Weights of a small transformer language model.
Size: 9 layers, 4 heads of 64, vocabulary 2071.
Each number is 128 + 24 x the weight over its row's rms, rounded and kept within 0 to 255. Layers, rows and columns count from 0. Numbers have three digits each. The size before them is the row's rms in percent of the matrix's.

# layer 5 MLP up, 896x224, rms 0.06, rows 653-710, columns 112-223
093:091085152141152106110131187119094102102162111120162122138110121138135141115121155121194151167136139178148125119117127109143136067117084102147143112100151093122148145126139129134166081142102144136140132078140114168109155132095142152104126106098092149132077136113134167140101102069096110134127095100111138084092096129149101130148139135174
099:150148146108152154136092097127138119126093162139112123119130158079148118095105127110081145119145129128131139151116165137154132065146154166180111167086152143134108127130089101145109135071115144125146143116160157142125134141130085155121136158180124147167110142141135155136160101130131142164172137085113128114144132128109125164142175122084
099:153133114074128102131113153107155148126128142153150121155148151165123141112091137117102114170129135107125151137165137136164114108140147103075075161137113139140131128113104118132095098081126150114102152143105088113147129099157157128131122109165141129108079108158127153070161142112109171110137165151144153159132087139125114131138128104101
101:146130172055131103135127152148190187109113112116134160134156155139155177115132103150103146140134115122127103165101174162167137120126124112089095160121094153133160127124124168192119129130106124130130109113112108137161120096126095119124121125119104126090088124098122088138139104146110127139150168126125138109126143141144115101129141190119
107:145110118109115122103135122113113164125117113086109093096146125161135145135132133121133142102108135178130135174127119113145139179113110131082105115062150124113124111152081115159113121154148152133116127122156141150111132125145128138100092114105133156144142128080117112135112081134121116162165146131125140148131079131107159148132187129119
097:110128162150154097108113138120104131125146102154166111207130125137160145121169154152131101110129159121132118128119161163106151143092152138160086087184155123131188137136149104103122132125071134145145149145091135154134142151155147135121163144152086115129110137181119109139100107143129099119172106135155152124103066098132143157151134123110
100:144051144157155105122134163148138146111111097144123123133116133118085136134121146122131134158117092148126108157120149098119123122175117099132173117110112149120063130115119111109128105130103130118141127135113128111117099097136106126137123130116116121139138101124135138186065139159131104172137120079137116174116138142125151178119147111152
107:103101140126177143129106149109144117138098122162101084135140123145123091112114120146130110183139138105125148151141127135153136140135129133139138149149129097117141123092118142101105124107116167158120149171097091127112140126205132062107184096125111097133145132147173156150110160154130138151125163139170162153115144121161191138117128111097
096:155147116148120124142097124137130106146125127091123130113142083161132124111152103144079145190166093130147151075122232080139126136133104059102097108143125129149101170103133162108099130142109122116118099121142103102159169126137128154154116163137138131133110124162084130100134129109134125159122116152139137163157125140071113128093108133120
100:100119093149114114096104071126150146133144117111126093110167164155117160068145114094103124169107129135125124108109169108129185133120138124133126131143117161142101158137125162157162143180139143122124116122147126151168139124068120087129141147132081131165109119089142085111131094093132159117097133131114127118106101142122130148138134119139
104:101107173151097136147148104118130089145135131105129137135132137124131119151137129121144174111175119148126116105098143130135151133136116135129102122127121150107162095121106101152130102163120128126158131121079097103130137153157139092130108137116116161139152114085112130120145128146149150139127119086081142092122131124126110113095126092131
102:096132084144123127122120138051177077127139123126119133120081122119169127119135104124088109132184121152130186146160161109099114126123123134131157148104093120104125113140093143126104128091118120113100108153125089174155151081150111129183155089108148138148078098145125123163146106152149137116132115105132139115155096127119131091146163134121
106:131114116144175121090150113127082120141140138154155142176157145119064144130069119098116147078136150137131164141173127130131150133115161114158113121166129110080153115141137134137084122117121148140150108134096162150118129161135113154141124082137112145080124106132085089154122119132075189118158119105135114116111117134126119132147166132149
096:126113102099157118098108088176156145147133133147152155083111159135116100107140147112109125150132139089129131171165095115133137115143110088117113167132119103162121135096124136137155086139072146143091064105118110107165144098178172149133141139141136097122125114091115159140134118119132137107110163154123144142152109114101116159126122143117
102:121130146117173156133105151151123143129121115109111160135098119129112117129153131102096149119159133092144133186129140106102131146101125140106090113108106119129139107085098118165121168126100140083112109147108115121066151130127161159104192113133096170130097088143120130109132136115104087113151119052123153108132144112146151166114153121143
103:124146176182167100128075145107099123162099099105154183148125145139143131075141113136139109139132130159087120148122159067140170108134121151095133141121120165180131143148122103170116090126125123119129133112118108142132137168147097116174128121096110143119106141117144106143127107134108127114123103081130127130109126108133161119123178144134
098:149119152141177128105130125130134128155131106095120106083153122134108157108142114157126160116150114125176118168123177111132134129155158164123157139144112093114197168118084132101114111094114100150135135168150122111112156138086109102098138146087094148118098112150113116125132095131176150116152101125060156113093085110151152114160117179134
087:105128129135137139153172103148176109128115133124147106158122112132111124110111128145104123120146130132099134165147146103101127140107114090141117120165141109125079111107139139135114121167153122160074135143143156100106161082091128122132130126174134129143092146159127171109140138129080123119104096148139127135124128128115147108146123138132
106:188140127146173116079112136152118119083124122129140077131145108116108157112130112123108175143086115128149153117147133101099141149156103151122102126136145117107134170107118137119105081145079109122104131103118130118131161135146162105147118147105130096140137114092128166175170120109121146171091138123107113146170134100147128134120118153096
102:161068114106132069151126137098111167085100142166140145182114138158086120091175119140117151084109112163072132143119123123105128143119131123142123081150113183161098143112145119122122137133161100152091121143130123114121138097097157149149174161126122161166130131104129108129152101117170125102110141145124166145123105113150090108112137102116
108:081160129108120106094102139149116140099178115156107159112113171119163164123133105150145123093168118100104172169127183116075197117146116107121099104132140105151123119118140144100159133116129131155146169128166135161106152131131068117143130113137093139106128147112152143148143137141186133117167117074109139127137131130143117129087099157125
100:134138144093117165115120123188145128137128139112089147119124137145077183159131128133114167106185146107156091128136124110110134126129146121131128136166117122158130118110114107176134175108115136091094140147130146164129105190187147154140145167130149133140119121125158157129106116197140163108100146143130158118130101112102109114132127144123
096:137133139129135135159116113125116141151103147125124112127126198155083137104154116132152136124147153165148112096172100107105114134099167142107180123093137121098174132109089142118093098128085120110139125130155161091128129142097153114092143154164095164136134119123144146157156109151141112130105149134120141163137090126146103132147109158119
105:092129112147134109123119154087133136112076119113110108133112124158128132145181094091118120147135151123133126134122129119137128106124091162143102117111169144154127165099125158124127097122101116160088130133087158152162147100155117105094118089094158108120136156146120166142129158056135140152045155131103141166125132148096123159104129112156
108:121198153137092154142147107117068119126113152138138148134116123110118108090089115125130147128155128141144111116119122141168135109132101117131127135092102102107105162152158145145088148114118154146160153152148129158124135137131114124084111157141125139196097144158105110132157085102107091115126127091108137103117129123102156111110130131140
106:105142118151152103153162105144166148135093099114123128147180139146170130133116154116113116121085107119103142102131137109101184145131102141144109147155113145133102145147097150055101144142110103133154092152137099160131156132093101125120116083111130149145153107132173131119124120108089147151138149126156112174072130116145138110118125120127
099:131162119141160101167112149098124130146129163148153123107144150081128105148162154166112127126115161142114146112111094058136168123135150124153105107096144158147122139100126087101085134135131106158083114133175118166151151166107104153134122159130152100117128116115136102138104119136173105065132139109100089131172130138089155099097102144110
095:103134153160097137096134172113146110098127178131124114134082133118154114146133106158144155143150159143147100140153107113131131114084112161102142133138113114133136151154135175113138144140158172151116129151116116176111120115120133118149147164099093123081136119146101138138141144150065122148086154090127130131150118107092114141142125066151
100:163137129131141176127121122143144122120107159113152124115119143098119150161120115105132148124122148129153146213152136130079122144084144140139117128100119121112155127104147170129126141194117104112129108124091169180169129168153141114111068142106094105127102112140149095122172138188092131139124125145118146097138164117101116143100133141105
093:115161132110141128134104107112167120151136129093152102097122129107119079101131158114093085120159149132152143137145123159138100102074103125084075122138099122122162171118072122166136139119114152121133133134117149117122151164107138141117178118148115111120153153146125128152090122110105119125071161168108122155089164162131160132130152101154
110:152146135175136154111112124163090162112120099134100088172101106114115118154149207077126119096132136163128143130188084095125165092127135142123113157142170151148158124114145141160117079118138119153110121102143117132179137152112152094159093142152160147169135119112126110127164114118120135116138160084187098120083129142117099110149157103144
100:137090108148113151108127115115177150097158151124117128080105158133137123113115138135106148108103140124140159162085130103112137075148109102116140090134191116157135141120107131130124136135082151127101141118137154182108131144149164137109130058124138172131131158124137147146117080128152119136114118163178125109121111149124096138156112157157
100:128125122125131087141088117152134138120191104086120163164087123150127114132148109159085131137152131173158125078153136128137136092158098127179092146110099140146143111132120138162126135117126187116121133134136107093134083140112109159153166118169148118123170139118101163133151101152157112103133093111135109110138152184134129123121150125129
086:129090145105124140161139133182177119122156128103130122109142087150082158158101145119126141113102115120107095163149151113114104121158129166150110087168124118151130114117125109181113135112116125120120177149107112139163143144119128123112096164120114106144100185101128120131046128105135139088114076136117158122114166112094139156132141096107
109:145155153142181151097150139128071164171136115102127150146165165109096136102097132127122156147143101110121125152125121118165143113101116100134156106085137135154113120150116103122093109139104129132099122113099144146153128129141108100095186118095106101131154123102158169094124129112152136147121138151145139092143130161131154113082098123133
087:110082145110133092125082119127174154132147147144141161181109131127117112116144135127148152131157154103102139138117099118119132152102146150143111125108149133145131158126095119114113141105100119136099092103137137136138170136113141145158098107114090121122132112118183083156096132106172077147110140128141168147138177162096094099129110112145
104:144104141101129107129120091101121136090108128132132148138159081105134133148109132098156117120139097135151108143110123142104138151143156147113130125118122129160166147119172132107107136128089079123151167139146169137161131140154142107099150130083160108110119092120162137136093144151138170149135120120117118094076125172087139130149140117102
101:073104140140157140119103148116167137123147150111125151147121133167132131119170144149128154098151106154134120137121084178174119077155122147129089136099119115141143099139144117115117108133130144145139137133122132129150112074115145143125136072132150134139157128161153136192131084139120128131146187159065146135158165126132114133094126086148
113:155145114144164127171111141158140173118063124091145159144155100122158167137132151098121102126132103146124138094104111142097122133105099120134123149135107088114129156128144126143096132083114162150082119155137161094116139113170150126131111092171081174173119081145165100189146138175091147127109171094116154113123119087085122116112139142130
097:100137131094093102160099084093082107057142108137129146119134122171118127121169162137154130144127120064141135115107126104133128154150106116123072158147148137132144098124141141093130110145155134164133135132115132093132134082134127145121135126148132189114127119153141136144151109125139141118147123127141139121137121185125146138142148113120
101:148133158102144127110088167111164148117108123136134147148144162085147132137147135109140107159157150085076121122138134154134095108143116128118083109118108140146142126129128148139166126141095119142115135104114121140128181117096177182143117119114162134134097074109088129120158146102129128128126144115121086116162120068110131118127177106155
104:165126126118155163131167175105147154133118113145139139152167141126142118124172108119145055152142128111133093121134134120151131153113153163090132137131116104110129104118134185131110098104135121127101118122139126102119134122117111129107135112093139124148112094103150131172099126131185163104074193132121078111156162136090142122106135163087
102:163097142161159146091143104125112153139144139133139159103084138138118138116136121156140148134104152162097115131113097149134119126117143162111077131113126081169152082131121119122133109117114105119126148110109113128117154074096191125112121117152169129166171120162154129119133145150122096170161106094106116112165107134112150108151144140148
094:116124129128118127104175142136107114128133097177106197160099131139142150130112143149161059127106121125097106133117113107122133145127164131110157170114119144145127123151127111143111142117121151102091111125108103112132109157145115188142161122146111164160137105118153109127121083138094156140110095111123110175103083087116090134125092101122
102:141165161092149119095086090119151137136123126085175156131118143187147157125116149148133098154159108126144129087161132126127125115140164128082162125125147121109142138150099137157146110147147159116077068123108108096146128144153143139146134132117105114153119113141093150121129145112137102137076087097080127137166104150164104141116185104126
110:120114123141163050116124131076138130106141120106101094133124101127162108129133147121092162106106118154129142089143136135158156103109108163139140144092127114086116123094129162140157078117140111179179140177095139118173125125138150161165140105080122172138094097142171098114115143128130126168139162164102117118106126151147127148092145110125
112:122097143109165115128137100155114135120099116132175111147111157157074146125126148108130117138107165126091159141154141119088139109107096083124175127142113146132092150158142126101143141139111171164150079130136115157156157128148154107135162110061101171140102178137143161165142123109118111121123115110115100114153134117152134142106163119131
106:130116112108141165142097124142150149107140114137162123122185109134085139158138147144140069119100189149165124125167135084147136128092126124086113138094151134121123134135096144133118178085103081125107118102125064127131100103138139190117127121129144130156099135178114127165144128143083158111167131106147131139146133127141118179066148161102
095:140129160065083117126112091154158095108172147154122074114105148133148137143119103188105121134141139128122139127101154144129121153113124125155108134064116094114118129174116138138108132099143119140127156171154120131139171172104138128120155098120090090099128172120119168129091107124106111136114081136098132115158099111140098159139117165106
101:088142097077170067132107121104121085147094152177118123111096133125153127107107146110112111181181143108087160148151095137101112154144107147154095101090161134161137130161179134073144100108160148139136132122125136149137139157113143130121115137128124167125094131136136148116152124152149103142104097121128134146127141121098082148132103155170
089:159147104091153109130094144155142091116121164174127099095145139123141172167170115128100146157164127139118122108074129174107131097100101113145114119120139109122159119147119136133138112153109121170123092142146120108169096157109127109136159143166132116145166149152119162115138117113117146129138140112076196101134102081138117085087152093133
104:111158132142169165145141176142134117138130141139184120110140110085136144134118128121066146140161069132123127148139098119115137131127081120109154085173169144115096116148150139173143139125075151146081136113130134122090102121128096119145149148089103104105129129117126137156119125115151138143130096092134108133088172092129117177121073137130
094:176119100128123114141162116116153125113149126094160146134119145109123139138112121147109126129120124156113091145147118130105142136175153159170167123140134125116153134196108136143105111140115135187183158109142159120138115102114118098146092122114123139147144122102142131097157117142057148109050146158082128170139086138080148097126138113154
101:151136117132126093083098129101115081104138136111172105090124158111147124150128183129154130114104111085127116145109120169174128145094112136125118145106117087134112116150092132145116130125138117126149131106106113060139135111103165104160126166129122109148140101107115104141116137143082155118111102142110140125147117128140128130164162142121
107:132125150130091113093114122133144130124127073118128157110093152078117131144114098147108146192118122114131085142115145156145175158111129135134139110117141105097179163147152175127097153119110128161126221068096163109122104100151148152168139138123163138113096135138144124145110149146148126134141126130129128128095099110131127152110127115115
103:177138142086106104085127136118107112126149118155147176150123090143130130126132134143120141106159141100135098116131132161122083133137175105174122117155119091141131134130150093120083129135129115112107144109108098155153100139136160142153107127129087143106188132145107117154168114108126141129136145097143175125153116131068158166134100145096
093:130108117114135107154132119118096150156159121142093109138127152131117125091109154134108099157059137145125161158151130122140129115134138138178108111120123122129130114088139170129108061124148140057143160123087126105133170116195168145125120133128130117164148102075184144094138134111071103146122103104121184108139115122115152128100142118125
109:102122162121111145117148150137116112124144126165118148125153140144131126133091115144111153171145140106121132172142138116120138107138070067120137129177146101137118156118148085112106129076104081166104112112121112163137157149152120069069125132137127107152100104151135132125126146131121134106081099136115143083090154148116128135128115126158